config.toml
n_layer = 16
d_model = 384
n_head = 3
n_kv_head = 1
head_dim = 128
d_mlp = 1024
vocab_size = 8192
activation = "swiglu"
norm = "rmsnorm"
norm_place = "pre"
norm_eps = 1e-05
positions = "rope"
rope_base = 3010.0
rope_fraction = 1.0
qk_norm = false
attn_scale = 0.0884
bias = "none"
tie_embeddings = true
parallel_block = false
init = "orth"
init_std_qkv = 0.0337
init_std_o = 0.0419
init_std_up = 0.0483
init_std_down = 0.0483
optimizer = "soap_variant"
lr = 0.0162
weight_decay = 0.0
lr_head = 0.0107
grad_clip = 0.5
warmup_steps = 200
schedule = "wsd"
decay_fraction = 1.0
decay_shape = "linear"
final_lr_fraction = 0.02
batch_tokens = 262144
seq_len = 512
doc_mask = false
z_loss = 0.0001
train_tokens = 763500000
steps = 2913
dataset = "wikipedia_en"
Each number is 50 + 12 x the weight over its row's rms, rounded and kept within 0 to 99. Layers, rows and columns count from 0. The size before them is the row's rms in percent of the matrix's.

# v: layer 8 attention value, 128x384, rms 0.0338, rows 24-41, columns 192-287
# o: layer 8 attention output (transposed), 384x384, rms 0.0419, rows 24-41,152-169,280-297, columns 192-287
v24 096:39 57 48 42 36 28 73 31 38 45 38 50 49 46 47 44 51 26 55 45 56 53 52 41 70 55 59 56 57 41 52 58 65 56 51 46 55 62 69 50 51 42 51 50 64 25 41 55 44 34 60 48 66 61 26 72 41 55 29 68 37 53 21 34 49 38 70 59 43 69 26 33 36 31 61 44 73 48 49 56 40 57 43 52 36 49 52 48 73 38 55 45 49 61 60 75
o24 099:67 50 31 41 34 46 39 36 64 53 33 28 74 46 56 42 78 42 41 53 46 57 59 62 54 36 49 53 51 79 56 62 60 43 37 37 59 44 38 54 51 45 50 48 37 41 57 68 57 47 36 33 47 52 53 44 37 71 50 54 33 56 41 53 34 69 55 39 52 51 55 58 55 61 67 50 51 77 51 61 49 53 55 44 37 71 34 55 47 49 42 58 22 42 49 62
o152 105:58 51 61 60 59 53 35 39 61 62 46 69 68 45 44 70 30 48 42 52 54 60 52 51 40 37 45 36 46 32 46 48 38 58 33 73 50 38 42 52 41 51 46 62 56 68 60 46 58 59 54 57 52 41 60 36 75 26 73 48 54 43 47 63 69 49 48 52 57 32 55 69 55 64 43 53 31 45 56 42 65 33 47 56 52 52 55 51 50 51 59 32 49 63 43 36
o280 092:40 49 61 59 56 50 59 50 40 36 51 48 26 48 38 48 64 78 57 63 51 48 56 47 61 52 41 42 44 34 60 43 71 69 62 47 79 60 73 40 46 37 56 31 49 35 32 42 38 35 58 54 51 49 55 62 29 62 39 45 50 65 63 42 17 54 55 64 37 37 37 43 49 48 54 43 63 47 58 54 56 49 50 39 61 58 23 35 48 42 37 55 60 47 50 55
v25 101:65 53 45 53 60 51 56 55 57 42 45 44 54 61 54 38 43 63 55 47 37 53 51 52 49 61 67 40 43 61 65 42 60 40 44 38 52 32 32 59 56 55 48 43 53 31 63 42 59 42 52 59 54 81 45 42 42 66 58 64 36 88 49 52 64 41 47 68 70 40 45 63 67 49 42 43 70 50 50 40 35 55 35 59 57 60 41 66 43 32 49 72 49 48 45 46
o25 110:53 57 68 75 63 38 53 61 35 49 77 64 38 50 50 40 54 32 45 37 61 50 60 47 53 54 50 43 47 40 59 41 37 43 61 45 48 52 59 35 39 43 39 40 73 41 59 64 57 50 49 67 50 64 60 46 62 58 51 35 46 35 67 45 38 56 52 44 61 35 49 60 50 36 68 54 57 66 36 48 46 62 52 32 44 42 36 53 51 34 47 57 47 47 37 87
o153 095:52 43 48 38 43 47 45 38 58 55 33 56 35 46 54 76 43 44 58 45 49 41 40 41 39 42 32 53 42 49 15 73 49 39 38 45 58 46 53 46 66 41 57 67 45 59 33 53 44 61 42 39 39 33 32 53 44 33 57 60 39 51 41 49 35 58 62 47 45 53 46 41 43 61 52 49 41 65 62 58 52 40 61 73 44 42 54 42 63 65 48 15 46 39 60 39
o281 090:52 59 45 56 48 62 46 83 48 43 50 52 50 48 31 41 38 70 53 52 52 42 49 36 61 32 64 75 59 73 67 34 35 65 47 36 66 54 54 57 42 49 54 43 43 56 57 24 59 59 63 33 48 34 53 60 42 47 42 71 35 47 49 64 51 35 48 61 70 54 37 52 48 50 35 32 27 53 49 51 49 36 54 55 50 38 45 29 32 32 39 59 46 50 60 44
v26 103:68 41 57 52 28 46 40 73 37 67 52 42 54 44 58 52 30 46 53 43 44 47 42 58 51 43 56 56 60 68 41 52 60 67 70 55 46 55 60 31 57 46 63 46 62 49 35 67 42 66 19 31 74 46 45 54 55 46 46 51 58 42 55 52 40 37 57 51 36 54 52 51 56 44 57 49 62 44 50 13 62 55 27 41 51 43 70 61 52 30 57 31 35 60 54 70
o26 104:57 60 63 50 34 58 59 37 59 47 45 78 30 54 33 52 54 44 74 47 53 54 26 68 34 32 54 58 48 34 24 49 37 36 46 51 65 62 43 47 46 51 27 43 58 64 48 61 44 38 55 50 64 44 55 79 40 48 51 48 34 58 53 47 45 43 63 52 53 47 68 53 58 56 64 31 70 51 50 53 49 40 55 61 67 67 65 43 63 62 39 39 50 63 55 58
o154 098:42 48 51 53 60 60 61 46 63 67 57 42 44 49 39 55 47 64 25 54 73 58 57 46 75 65 37 40 36 37 60 58 34 48 43 54 66 42 41 67 58 54 51 59 46 39 68 34 42 39 54 45 27 59 67 41 63 52 61 53 49 57 43 48 51 66 50 34 46 53 37 35 62 39 36 60 39 51 55 74 43 44 85 57 33 49 55 46 40 47 44 62 57 46 50 42
o282 098:48 52 22 36 71 46 44 54 45 38 49 48 70 47 60 28 50 32 34 56 30 51 61 57 45 46 42 39 53 77 52 59 69 64 39 55 42 38 60 32 55 56 72 49 46 55 47 56 61 65 62 53 59 38 29 61 56 49 39 62 62 36 57 51 56 20 41 69 64 32 49 66 50 36 59 48 57 55 61 32 57 58 29 49 52 35 28 47 49 41 45 50 45 51 48 79
v27 098:77 68 53 59 39 58 42 53 56 51 44 63 53 56 59 57 48 43 53 43 44 39 58 52 39 57 52 51 52 55 30 49 28 39 47 28 55 58 66 47 59 43 40 30 51 47 58 51 34 71 51 24 48 50 50 76 63 60 59 62 27 58 34 45 59 57 44 50 55 46 68 50 63 43 55 34 57 58 49 69 73 60 46 41 40 54 44 64 65 64 59 39 43 42 40 70
o27 104:53 41 53 48 52 54 58 49 63 57 53 38 49 37 54 40 43 44 61 47 67 61 54 61 35 32 44 80 46 38 32 21 63 44 34 45 43 55 67 53 50 35 62 44 35 50 56 34 57 64 67 39 39 42 35 58 51 44 50 53 55 88 55 77 70 79 50 60 32 63 66 60 51 63 53 47 42 65 75 36 39 53 57 60 28 50 42 38 48 51 51 38 43 57 46 64
o155 097:33 51 43 53 53 42 45 31 50 52 70 35 48 70 36 45 43 54 45 62 52 50 35 46 33 41 51 24 56 43 51 54 64 47 68 56 43 44 41 45 41 68 55 62 48 51 21 43 50 20 34 80 54 46 59 40 39 69 58 59 68 34 66 29 30 39 56 35 61 41 28 39 49 48 39 75 27 39 36 47 30 29 37 40 68 48 45 54 41 40 52 60 51 52 48 38
o283 092:48 42 49 51 41 49 59 53 58 40 47 74 45 46 56 55 52 49 56 49 21 43 62 83 59 52 63 55 31 47 51 18 63 62 31 28 52 48 41 60 54 44 33 41 42 54 65 66 38 71 67 14 59 41 54 43 78 39 67 45 39 28 29 49 63 51 26 57 60 61 35 69 57 36 52 41 68 40 44 56 67 47 58 50 55 48 48 54 65 48 41 35 62 25 55 66
v28 105:33 42 37 58 45 62 47 17 31 38 47 62 54 62 52 49 31 42 45 56 53 43 49 70 42 46 54 40 63 34 57 38 39 36 55 48 56 37 56 66 74 61 66 71 43 61 63 21 57 67 68 56 62 49 40 65 57 50 33 41 35 51 56 42 60 56 51 74 64 49 32 72 59 36 47 39 29 57 59 54 56 57 45 54 46 70 46 62 43 66 62 59 74 72 33 49
o28 110:47 32 42 34 45 59 65 36 43 27 37 65 43 54 44 47 44 54 26 41 32 51 45 72 53 44 62 60 34 45 42 56 52 65 68 34 36 26 65 50 61 41 38 56 40 38 54 34 47 57 48 56 59 60 43 52 39 62 46 58 45 50 51 47 38 48 38 51 50 41 39 46 53 47 56 33 62 57 49 56 38 51 54 67 65 74 45 41 41 52 54 55 75 54 52 46
o156 101:56 45 48 41 53 44 67 61 63 68 68 41 71 40 54 43 60 45 49 41 33 48 43 21 70 73 37 67 50 57 58 56 46 47 40 47 61 74 56 40 32 59 53 42 64 47 49 55 45 47 45 53 41 39 45 26 39 27 39 58 62 53 56 70 58 51 49 40 42 51 69 34 49 73 31 63 53 46 41 45 54 47 51 38 42 28 61 40 68 22 42 48 41 30 53 48
o284 096:47 84 44 66 57 46 40 07 52 21 66 45 21 50 57 54 36 52 60 60 54 52 61 60 29 42 53 39 59 54 42 47 48 35 54 44 63 41 34 63 60 43 47 56 52 54 64 55 66 48 62 31 68 44 72 76 39 60 66 39 37 42 44 44 45 59 81 51 52 52 45 48 54 26 70 71 58 47 44 48 60 64 67 46 38 46 65 66 42 59 69 52 25 79 48 35
v29 106:46 60 34 56 43 58 69 46 42 39 56 51 45 64 50 41 48 64 50 60 50 51 71 52 31 62 64 50 53 48 60 52 28 45 76 30 54 55 72 63 44 41 46 31 50 74 55 49 32 57 41 54 62 31 51 45 58 56 48 46 45 40 63 73 50 47 32 66 55 52 48 72 66 49 46 51 49 52 28 51 53 53 55 79 40 35 45 50 37 74 49 63 44 27 39 52
o29 105:45 47 70 62 63 53 49 58 48 46 42 38 62 45 48 45 47 54 46 57 44 55 37 44 63 41 66 32 54 69 58 34 49 57 74 47 67 43 43 36 41 49 71 39 47 62 42 69 27 50 58 57 59 26 38 57 36 36 40 18 35 54 60 74 59 34 59 20 47 45 42 58 62 43 28 55 56 63 42 46 51 48 56 66 39 34 38 41 47 66 40 46 47 49 65 53
o157 106:50 44 52 49 63 55 41 56 52 66 46 59 61 49 58 56 58 42 48 37 57 44 43 55 59 51 31 47 29 53 51 55 55 61 20 51 45 54 43 59 66 48 35 41 63 49 51 42 47 47 67 66 56 73 58 46 50 35 52 65 45 38 43 23 33 52 48 57 47 38 47 44 27 47 29 28 60 48 57 47 52 39 47 33 46 54 53 37 68 50 54 42 59 64 40 36
o285 096:47 64 62 38 34 48 53 34 49 31 43 44 44 65 38 35 65 60 44 59 48 57 40 53 32 29 48 49 60 36 51 53 58 66 64 49 25 52 55 49 44 45 19 63 37 52 53 45 64 70 40 28 43 47 38 44 64 61 62 45 63 59 29 49 69 55 54 60 53 44 55 60 73 34 71 58 36 35 45 71 47 57 46 50 61 67 56 61 31 48 63 44 35 30 61 77
v30 094:46 25 53 46 39 64 51 24 42 53 45 56 79 52 31 61 54 47 61 41 70 67 49 53 55 49 48 67 35 47 45 42 41 41 45 51 62 54 63 64 57 65 52 53 52 45 32 61 41 48 61 60 71 69 26 38 50 54 57 30 39 20 36 46 77 56 41 58 54 37 68 63 61 36 36 51 36 53 53 43 52 50 46 44 66 31 29 27 50 55 54 47 36 32 42 59
o30 092:33 56 60 70 58 42 46 41 61 61 40 54 71 50 60 65 65 28 46 51 38 47 36 36 65 55 48 53 55 67 50 60 60 34 58 40 29 42 52 45 56 50 49 41 68 38 26 66 72 49 60 49 50 45 53 41 34 89 78 44 54 47 52 54 56 60 36 51 59 50 42 33 47 44 59 62 54 51 27 47 21 49 63 42 49 41 76 26 46 43 66 49 69 60 38 57
o158 097:47 67 37 27 60 49 34 45 46 38 62 38 45 47 68 35 62 70 45 49 41 31 75 41 58 34 46 48 74 45 37 62 49 73 40 61 45 42 36 50 53 51 49 41 56 60 93 38 43 42 22 55 51 49 67 47 57 42 43 67 37 65 56 49 34 44 49 23 47 55 36 58 51 70 38 55 48 79 55 64 62 53 53 36 39 50 41 77 39 33 44 53 64 51 63 55
o286 101:49 46 62 71 41 46 71 42 48 34 54 52 40 47 41 46 46 43 58 58 60 55 43 65 46 67 47 38 48 51 59 30 32 45 68 46 52 49 50 51 52 57 36 55 34 42 32 45 40 64 55 48 49 48 45 54 40 45 41 60 50 49 58 38 55 59 54 62 52 61 46 47 47 55 61 44 62 30 63 61 68 43 37 52 63 58 36 61 56 77 59 49 38 38 51 35
v31 101:33 39 71 63 33 69 39 56 46 62 45 38 63 38 40 59 49 64 45 70 41 43 23 42 50 48 44 63 59 42 53 55 73 17 40 43 84 39 58 41 51 68 52 45 47 57 47 52 44 67 62 74 60 44 22 51 32 49 68 47 65 38 37 76 55 52 55 28 79 47 53 60 32 58 39 40 49 64 66 41 43 62 32 52 50 54 52 54 51 45 28 46 39 51 35 38
o31 106:29 19 53 54 53 52 69 55 24 40 50 56 37 35 51 59 48 42 61 81 57 65 41 58 75 63 48 55 47 30 38 64 42 42 52 48 42 24 53 52 54 63 49 26 41 60 36 72 63 60 49 12 50 43 41 60 50 41 60 55 40 60 60 45 42 51 49 41 57 45 56 44 28 58 37 46 30 55 51 45 49 47 41 65 54 60 46 33 64 56 65 58 35 52 48 21
o159 100:64 71 30 51 50 33 52 55 56 41 40 74 37 61 54 39 49 54 53 33 59 63 65 51 51 51 46 38 56 70 47 49 52 77 45 53 43 65 47 53 51 36 44 45 45 49 46 46 40 35 27 42 33 35 71 44 59 60 31 45 61 33 47 33 54 58 52 67 19 53 54 62 54 28 57 59 74 46 38 57 53 66 75 44 42 45 57 40 40 40 57 45 53 51 41 77
o287 096:41 46 59 49 49 49 41 50 71 76 42 41 64 55 50 43 61 25 53 48 54 60 58 28 53 46 46 58 35 40 57 27 58 34 52 52 72 54 49 57 64 51 64 69 61 38 47 66 44 58 55 67 65 59 38 42 35 40 39 53 47 64 47 64 26 63 33 54 60 52 37 39 67 39 59 44 66 61 62 54 48 61 41 50 67 45 38 65 37 55 47 57 53 47 56 42
v32 100:51 55 56 68 51 26 59 44 31 62 49 52 50 69 45 36 92 55 36 61 72 53 37 55 36 72 60 42 56 38 44 43 39 52 50 52 48 56 51 71 70 51 89 65 51 47 31 43 37 44 56 50 69 67 57 41 50 50 41 43 50 53 44 63 63 65 47 45 35 49 35 63 55 34 61 57 45 45 58 44 41 29 49 50 57 48 52 32 78 49 33 39 64 55 72 62
o32 110:33 50 58 73 46 28 60 54 62 58 72 39 32 44 64 51 51 32 41 42 84 63 52 46 43 55 41 36 66 67 56 42 42 40 46 48 21 61 56 44 59 55 69 45 51 55 50 47 44 58 51 65 68 58 66 68 44 61 43 47 66 59 58 42 54 43 72 44 46 51 30 30 33 31 46 50 50 36 30 48 55 62 32 51 38 68 61 39 46 33 39 72 55 34 62 59
o160 100:63 60 48 26 46 72 42 26 41 46 41 49 56 42 60 58 43 47 63 36 25 45 52 49 49 36 55 63 43 53 44 56 53 61 56 53 74 36 48 53 34 50 23 38 60 36 70 46 67 36 61 40 40 43 70 58 62 37 45 50 46 33 45 44 27 55 59 55 61 29 44 35 59 61 44 31 54 52 38 59 44 48 62 49 36 42 54 71 41 62 37 48 49 44 33 32
o288 092:41 63 55 71 66 46 47 41 47 44 34 76 33 71 39 54 62 57 38 63 47 40 34 55 53 46 67 49 48 35 35 36 54 34 48 56 36 51 37 26 52 61 47 62 37 49 09 65 43 47 45 43 56 33 46 39 64 50 73 49 37 69 46 65 33 39 14 41 64 58 54 58 53 48 68 58 57 76 66 45 37 39 48 56 53 37 50 49 48 52 63 47 43 55 47 67
v33 100:58 60 40 69 55 34 35 49 49 54 56 59 73 67 61 58 59 55 30 61 51 49 45 47 20 76 55 39 63 63 56 61 64 47 57 40 72 74 62 53 55 41 47 48 37 44 45 57 37 52 56 35 66 39 56 30 51 40 54 60 58 25 44 43 55 42 43 52 50 68 44 66 56 43 40 47 59 50 67 49 55 65 42 53 20 34 51 50 55 54 37 59 48 28 55 58
o33 110:53 44 60 59 56 55 36 44 51 35 64 45 57 53 43 44 59 33 46 55 30 60 57 31 47 59 40 50 49 57 59 60 30 55 46 74 66 63 41 41 37 54 62 57 12 53 43 60 59 54 37 53 42 27 32 46 41 54 57 52 36 40 50 47 52 64 37 43 56 41 31 62 60 56 38 53 83 36 25 48 41 60 73 25 38 44 56 74 61 36 42 58 55 45 70 44
o161 101:39 64 55 30 44 76 59 24 52 44 43 41 35 33 35 50 54 49 57 52 39 51 44 70 55 33 39 43 45 37 45 46 55 56 45 41 30 43 31 60 50 42 40 51 78 52 49 25 57 50 60 76 49 86 38 65 43 38 40 53 51 66 49 60 50 61 59 57 31 61 75 46 56 42 51 51 33 40 42 56 40 48 32 42 72 59 63 35 55 49 62 57 70 53 40 47
o289 090:49 57 27 57 69 29 27 56 64 66 32 56 53 51 60 55 56 77 45 48 58 54 57 47 51 53 64 63 48 72 58 45 52 46 47 52 53 64 82 50 40 58 50 31 46 55 51 40 44 59 64 42 39 41 65 30 73 73 57 45 37 43 45 54 43 38 44 60 46 57 40 59 41 34 58 41 70 63 59 50 61 72 54 58 47 39 63 81 41 49 59 34 39 61 37 57
v34 096:33 79 39 59 46 48 45 38 54 51 62 53 52 50 53 39 27 71 33 38 63 47 55 66 60 42 63 35 59 49 64 49 70 35 62 51 36 51 36 52 38 53 44 39 53 43 49 49 40 34 63 41 41 31 53 64 38 47 63 71 46 56 60 74 51 46 45 47 58 21 44 82 27 60 64 58 78 49 52 67 56 66 38 54 52 31 67 56 47 54 39 42 51 39 55 79
o34 101:57 67 39 76 58 61 52 31 33 36 66 40 43 43 14 40 70 62 42 53 69 46 53 54 49 51 66 55 44 72 37 57 44 41 33 58 56 46 45 41 64 38 34 46 51 62 31 63 38 31 44 39 43 43 52 51 45 61 27 49 51 40 49 50 36 44 57 64 49 55 42 71 45 44 48 58 60 52 46 69 47 35 44 48 67 41 43 45 34 57 46 32 38 34 71 38
o162 101:52 26 69 33 68 51 42 47 59 64 27 35 52 28 62 64 58 34 57 51 47 50 31 50 56 45 39 50 34 60 55 52 44 48 61 28 48 39 61 72 55 47 63 54 44 61 53 43 45 62 33 39 53 77 46 48 47 34 51 25 49 53 40 12 58 47 55 47 39 62 59 19 58 59 33 39 23 49 43 41 41 40 56 48 56 79 44 48 60 44 56 66 55 52 26 45
o290 093:49 60 33 55 34 59 37 25 68 61 53 62 38 57 61 60 39 53 44 41 36 46 76 45 28 26 41 65 49 27 53 24 53 64 54 51 55 65 29 46 53 53 46 54 42 53 49 51 42 50 74 40 63 47 75 54 35 46 63 67 35 58 46 55 30 66 53 37 68 40 44 71 43 65 48 64 75 52 54 47 62 79 28 51 39 47 46 63 51 55 39 36 47 68 65 71
v35 101:50 72 49 46 29 48 76 56 34 33 41 36 47 41 46 48 50 41 58 44 54 55 55 42 66 46 60 48 54 61 42 53 52 34 41 39 59 38 51 48 40 47 53 67 65 55 53 52 51 52 52 36 52 63 88 31 45 54 46 51 46 41 36 60 46 74 39 42 56 50 60 48 41 35 40 73 67 72 49 43 31 67 53 62 50 48 53 45 18 71 71 48 56 59 56 56
o35 108:48 75 25 67 40 66 58 45 62 66 51 45 60 54 32 67 62 44 57 58 56 63 76 39 64 57 58 37 38 55 58 38 34 59 41 57 67 53 50 48 55 61 51 59 58 47 61 54 43 46 58 56 55 60 71 64 42 61 53 37 48 61 59 65 57 47 54 54 29 59 57 33 32 76 52 59 46 48 44 42 42 59 23 55 39 56 59 39 48 32 52 44 51 54 41 64
o163 107:42 44 51 71 74 40 45 32 41 55 52 65 51 48 80 46 51 48 37 54 53 53 37 51 39 51 38 49 32 34 62 42 45 49 64 63 32 56 26 39 47 30 46 31 22 44 28 54 46 73 38 52 44 53 13 51 50 35 47 49 55 45 57 24 49 34 54 51 54 57 29 57 66 73 39 33 52 26 62 51 65 22 62 36 48 45 42 48 54 55 55 62 55 54 41 44
o291 090:63 33 54 37 30 37 55 31 39 49 47 44 31 48 28 48 42 53 53 55 45 52 40 45 54 66 50 45 73 37 33 41 66 49 56 48 61 68 66 58 62 57 44 57 73 62 60 48 59 26 67 54 56 42 82 47 50 50 46 44 47 64 63 80 50 47 69 39 42 46 67 36 67 20 71 58 46 62 44 53 44 60 66 48 64 53 50 65 48 48 49 27 43 40 48 61
v36 097:44 77 49 38 45 37 50 66 53 52 45 56 45 38 44 42 40 40 33 67 61 61 51 71 51 47 40 44 34 59 45 53 47 55 50 28 48 59 55 66 56 58 57 51 47 47 44 46 40 44 66 55 63 51 58 54 57 76 43 49 63 39 71 30 55 48 73 37 36 39 38 52 43 48 52 62 52 53 58 52 59 65 21 57 58 38 50 34 22 47 47 73 35 70 42 46
o36 103:40 70 55 50 64 55 73 70 68 53 67 57 74 40 35 44 61 56 38 36 47 61 24 52 47 51 51 28 54 59 30 34 59 62 50 50 61 38 47 41 75 39 39 50 38 69 51 76 43 46 52 57 52 76 53 41 67 50 48 59 60 43 49 63 73 35 41 58 56 77 61 78 43 53 63 64 44 52 46 32 53 55 45 53 40 41 43 27 52 26 33 40 28 30 22 57
o164 098:90 30 55 70 46 87 44 39 35 31 53 49 36 55 62 51 55 54 60 52 34 49 41 53 61 35 53 46 38 46 58 58 58 35 66 72 54 42 49 66 22 46 43 43 56 43 44 59 50 60 53 51 48 31 57 60 29 32 72 63 36 58 40 77 34 47 44 63 64 62 31 33 41 53 64 43 50 56 37 60 45 54 43 51 51 55 45 68 73 62 50 45 64 56 69 44
o292 095:29 61 30 50 27 29 47 77 63 55 56 36 29 65 55 42 30 44 26 46 73 26 70 36 52 48 45 54 53 41 41 48 47 24 43 65 51 70 45 41 63 42 55 49 44 39 46 20 48 53 38 61 30 43 60 70 64 52 53 38 38 57 49 28 57 59 63 35 22 50 58 52 73 44 34 48 45 45 62 46 36 58 55 44 45 51 58 46 45 54 62 70 56 35 53 46
v37 099:44 34 43 47 84 57 54 52 68 29 48 39 62 40 69 52 78 31 41 63 47 70 26 55 31 46 52 36 65 39 44 51 41 61 54 69 41 68 45 34 75 63 49 52 49 21 62 46 55 42 35 54 35 49 49 49 49 44 42 84 53 56 58 26 55 46 41 36 36 61 36 46 46 44 32 72 32 51 58 57 58 18 41 52 42 56 46 53 56 39 51 39 55 37 48 42
o37 105:48 32 48 56 48 62 49 24 59 53 58 40 47 37 46 50 49 63 56 50 62 63 53 25 33 40 57 58 51 37 54 53 64 24 59 63 41 56 41 41 58 58 46 69 68 59 31 52 60 57 55 44 63 50 42 58 66 49 43 59 78 68 44 50 62 35 65 75 55 53 52 23 23 36 41 26 61 51 56 62 65 38 32 76 25 43 50 58 51 36 44 61 66 47 56 44
o165 097:37 63 64 45 26 37 50 38 34 43 39 58 50 30 35 30 32 46 40 38 49 32 51 53 62 58 50 43 53 59 62 44 67 52 46 27 31 40 51 58 27 49 48 53 55 51 39 39 51 62 50 39 54 70 62 48 54 50 67 37 33 45 47 56 39 43 56 57 59 30 60 64 54 66 60 59 66 37 33 41 51 66 54 28 59 49 60 28 55 58 53 46 54 42 56 63
o293 098:78 27 34 51 50 70 42 51 63 54 41 36 49 56 73 54 53 58 50 82 43 66 57 44 55 45 41 47 53 52 62 47 40 72 49 49 68 58 40 53 85 38 58 49 49 35 70 59 59 45 44 52 54 32 46 59 25 53 33 51 49 43 45 46 30 67 39 49 61 61 55 56 62 49 35 65 24 48 65 49 40 33 44 54 63 42 52 67 47 59 54 34 38 63 25 42
v38 106:48 24 75 42 54 40 49 74 45 70 59 31 47 30 70 57 42 66 41 53 54 42 62 56 51 45 30 50 48 57 24 50 59 62 65 43 58 65 52 30 44 62 46 55 34 27 45 78 72 62 52 63 62 50 68 61 60 52 50 40 64 54 19 37 50 55 69 31 43 41 41 51 52 54 47 73 54 47 66 61 58 57 48 33 51 62 59 64 36 39 66 51 32 40 57 58
o38 108:61 41 82 47 49 48 43 65 63 59 55 35 59 38 59 83 53 37 48 64 63 45 71 45 49 62 53 57 34 57 41 61 76 29 33 56 44 62 33 61 55 58 38 36 62 39 51 68 46 49 53 54 57 51 57 42 59 32 45 39 43 54 42 25 48 48 63 35 64 51 45 46 43 62 36 23 66 68 49 54 47 48 34 48 24 44 48 54 60 46 76 56 45 38 38 48
o166 104:44 75 14 67 39 63 53 30 44 40 48 53 35 49 35 30 50 67 40 60 35 48 41 49 45 47 55 52 56 46 70 46 28 47 45 49 58 40 59 60 42 38 58 52 75 55 51 32 32 42 45 44 39 34 41 41 46 66 60 53 38 54 65 80 46 65 30 64 36 53 60 48 54 44 32 30 38 35 55 34 67 46 43 35 56 71 53 34 45 52 32 43 59 54 44 51
o294 090:41 55 59 40 52 34 38 62 58 55 52 56 67 37 64 62 60 46 49 35 47 64 45 58 33 50 55 49 47 53 32 53 61 55 40 50 40 37 40 31 44 71 34 60 19 43 33 66 61 33 34 53 54 72 51 79 51 45 52 37 38 38 39 23 75 36 68 35 43 54 38 48 56 45 73 71 66 71 60 47 35 62 48 45 57 47 61 56 31 52 53 52 39 61 46 67
v39 106:66 50 38 50 48 32 51 06 78 46 64 44 38 55 46 73 27 44 52 46 49 25 67 38 41 48 42 33 34 51 59 53 43 46 58 48 63 65 51 40 34 58 45 59 31 46 63 32 45 64 35 41 44 46 41 38 55 51 51 45 59 53 46 51 59 26 51 60 41 56 76 49 43 35 55 59 60 50 39 45 53 33 52 51 51 53 52 53 80 54 48 37 56 59 52 51
o39 112:44 46 39 44 77 54 42 36 50 43 38 35 39 73 62 44 54 60 31 50 63 58 54 47 31 66 32 70 41 53 72 62 45 62 39 65 43 28 43 62 46 51 58 45 47 27 34 45 71 73 31 46 41 44 58 40 70 32 42 49 73 68 09 44 34 57 41 51 62 51 48 64 62 68 39 63 42 41 52 47 58 64 26 61 27 55 48 48 59 53 44 37 40 66 47 52
o167 099:60 59 67 48 36 54 42 57 31 36 82 81 78 39 52 46 67 40 53 63 42 55 24 53 57 47 65 52 55 38 53 46 73 54 46 29 63 52 54 68 58 44 50 54 64 59 62 61 33 43 71 51 47 44 43 66 53 51 53 51 41 27 85 43 27 63 57 43 55 50 21 47 55 43 47 36 49 54 53 92 58 51 52 58 71 55 47 62 31 51 58 63 42 39 54 44
o295 093:45 52 48 66 38 59 60 05 63 63 38 46 53 48 47 51 23 43 50 49 51 47 59 55 51 42 60 52 59 46 43 46 59 41 60 54 28 72 45 32 35 67 49 41 32 56 34 45 41 47 71 46 41 82 41 40 27 59 44 54 38 63 48 52 57 37 38 44 54 76 61 55 40 61 61 32 60 72 55 20 63 46 50 33 45 55 59 64 71 38 39 43 43 55 48 37
v40 099:49 44 35 53 53 43 50 57 31 60 57 28 62 47 36 43 41 58 60 45 43 60 37 32 64 39 35 74 47 57 60 30 57 55 44 49 49 66 60 51 55 57 47 43 53 36 40 55 56 40 49 47 19 37 41 48 39 34 63 46 71 33 47 51 42 45 64 33 58 49 64 47 42 49 44 56 45 36 58 38 62 72 52 50 78 59 47 28 52 48 28 55 51 24 61 55
o40 104:68 33 41 67 39 41 66 75 59 45 52 39 76 62 50 56 58 37 45 45 35 55 57 34 51 50 46 56 46 27 58 45 63 45 31 37 54 85 58 65 50 25 57 54 65 70 44 45 50 31 30 74 43 49 59 48 30 75 56 85 59 41 42 51 75 61 45 59 49 63 63 51 55 56 39 62 46 40 49 48 53 59 36 49 47 40 44 53 58 53 57 52 42 47 37 26
o168 092:26 74 86 54 56 46 51 43 58 63 53 74 36 55 56 55 33 59 59 58 81 36 56 76 53 50 53 45 57 60 54 61 36 49 49 54 41 33 58 53 54 70 62 47 40 44 76 41 52 56 40 58 89 44 43 52 80 49 54 42 40 58 49 46 75 43 50 60 49 60 32 68 70 38 41 43 44 52 41 41 46 46 46 58 39 43 47 66 42 33 56 25 31 68 46 47
o296 096:54 62 58 57 58 60 41 28 27 46 53 36 75 50 56 29 40 31 35 46 43 63 48 39 33 53 57 48 44 56 68 56 43 80 47 33 47 52 42 49 41 49 39 66 47 35 34 51 46 52 54 50 24 53 44 42 51 17 39 30 92 48 61 42 49 59 44 57 34 42 39 40 38 57 69 48 48 38 68 57 48 45 73 54 70 59 60 39 44 71 52 71 65 36 53 61
v41 096:60 55 62 36 12 44 60 43 55 66 36 21 49 39 37 30 65 52 47 48 53 47 61 57 68 27 44 57 49 46 67 41 35 44 51 50 59 37 36 43 59 38 34 64 67 46 46 54 55 44 33 57 40 51 54 15 79 75 39 58 63 38 71 55 47 43 55 47 70 61 46 53 52 32 62 47 44 53 74 42 49 34 38 36 44 50 55 65 34 49 35 34 43 58 67 67
o41 097:52 54 31 36 44 37 57 58 34 61 78 43 58 36 28 69 49 52 52 49 64 52 46 52 63 51 58 62 29 37 30 51 58 48 44 76 36 47 56 52 41 54 46 43 55 57 57 47 61 50 44 84 33 48 56 64 61 53 35 41 52 42 56 48 56 53 52 30 56 56 67 32 50 24 67 31 69 59 75 64 71 38 53 58 58 48 57 62 35 50 35 55 41 52 71 50
o169 103:63 52 43 57 64 42 32 43 49 46 46 60 45 70 67 45 28 64 50 61 42 41 42 32 41 51 46 53 50 51 47 58 61 28 73 25 50 58 64 63 63 53 46 59 58 49 32 29 55 44 75 33 58 51 39 64 36 32 58 47 40 40 46 36 39 43 53 60 31 26 57 43 41 53 46 39 48 36 36 49 41 46 70 58 39 54 46 42 54 51 53 56 61 50 32 17
o297 099:56 44 69 26 50 55 63 60 54 44 37 58 60 39 40 53 46 53 60 31 34 60 65 62 64 44 53 44 50 60 73 19 62 62 44 57 46 41 61 46 26 50 45 57 42 61 47 55 56 43 19 52 51 58 37 08 58 65 55 68 37 44 47 48 64 45 47 49 62 61 50 54 38 61 49 64 63 47 37 36 47 64 35 27 47 40 61 49 55 58 55 51 42 53 34 66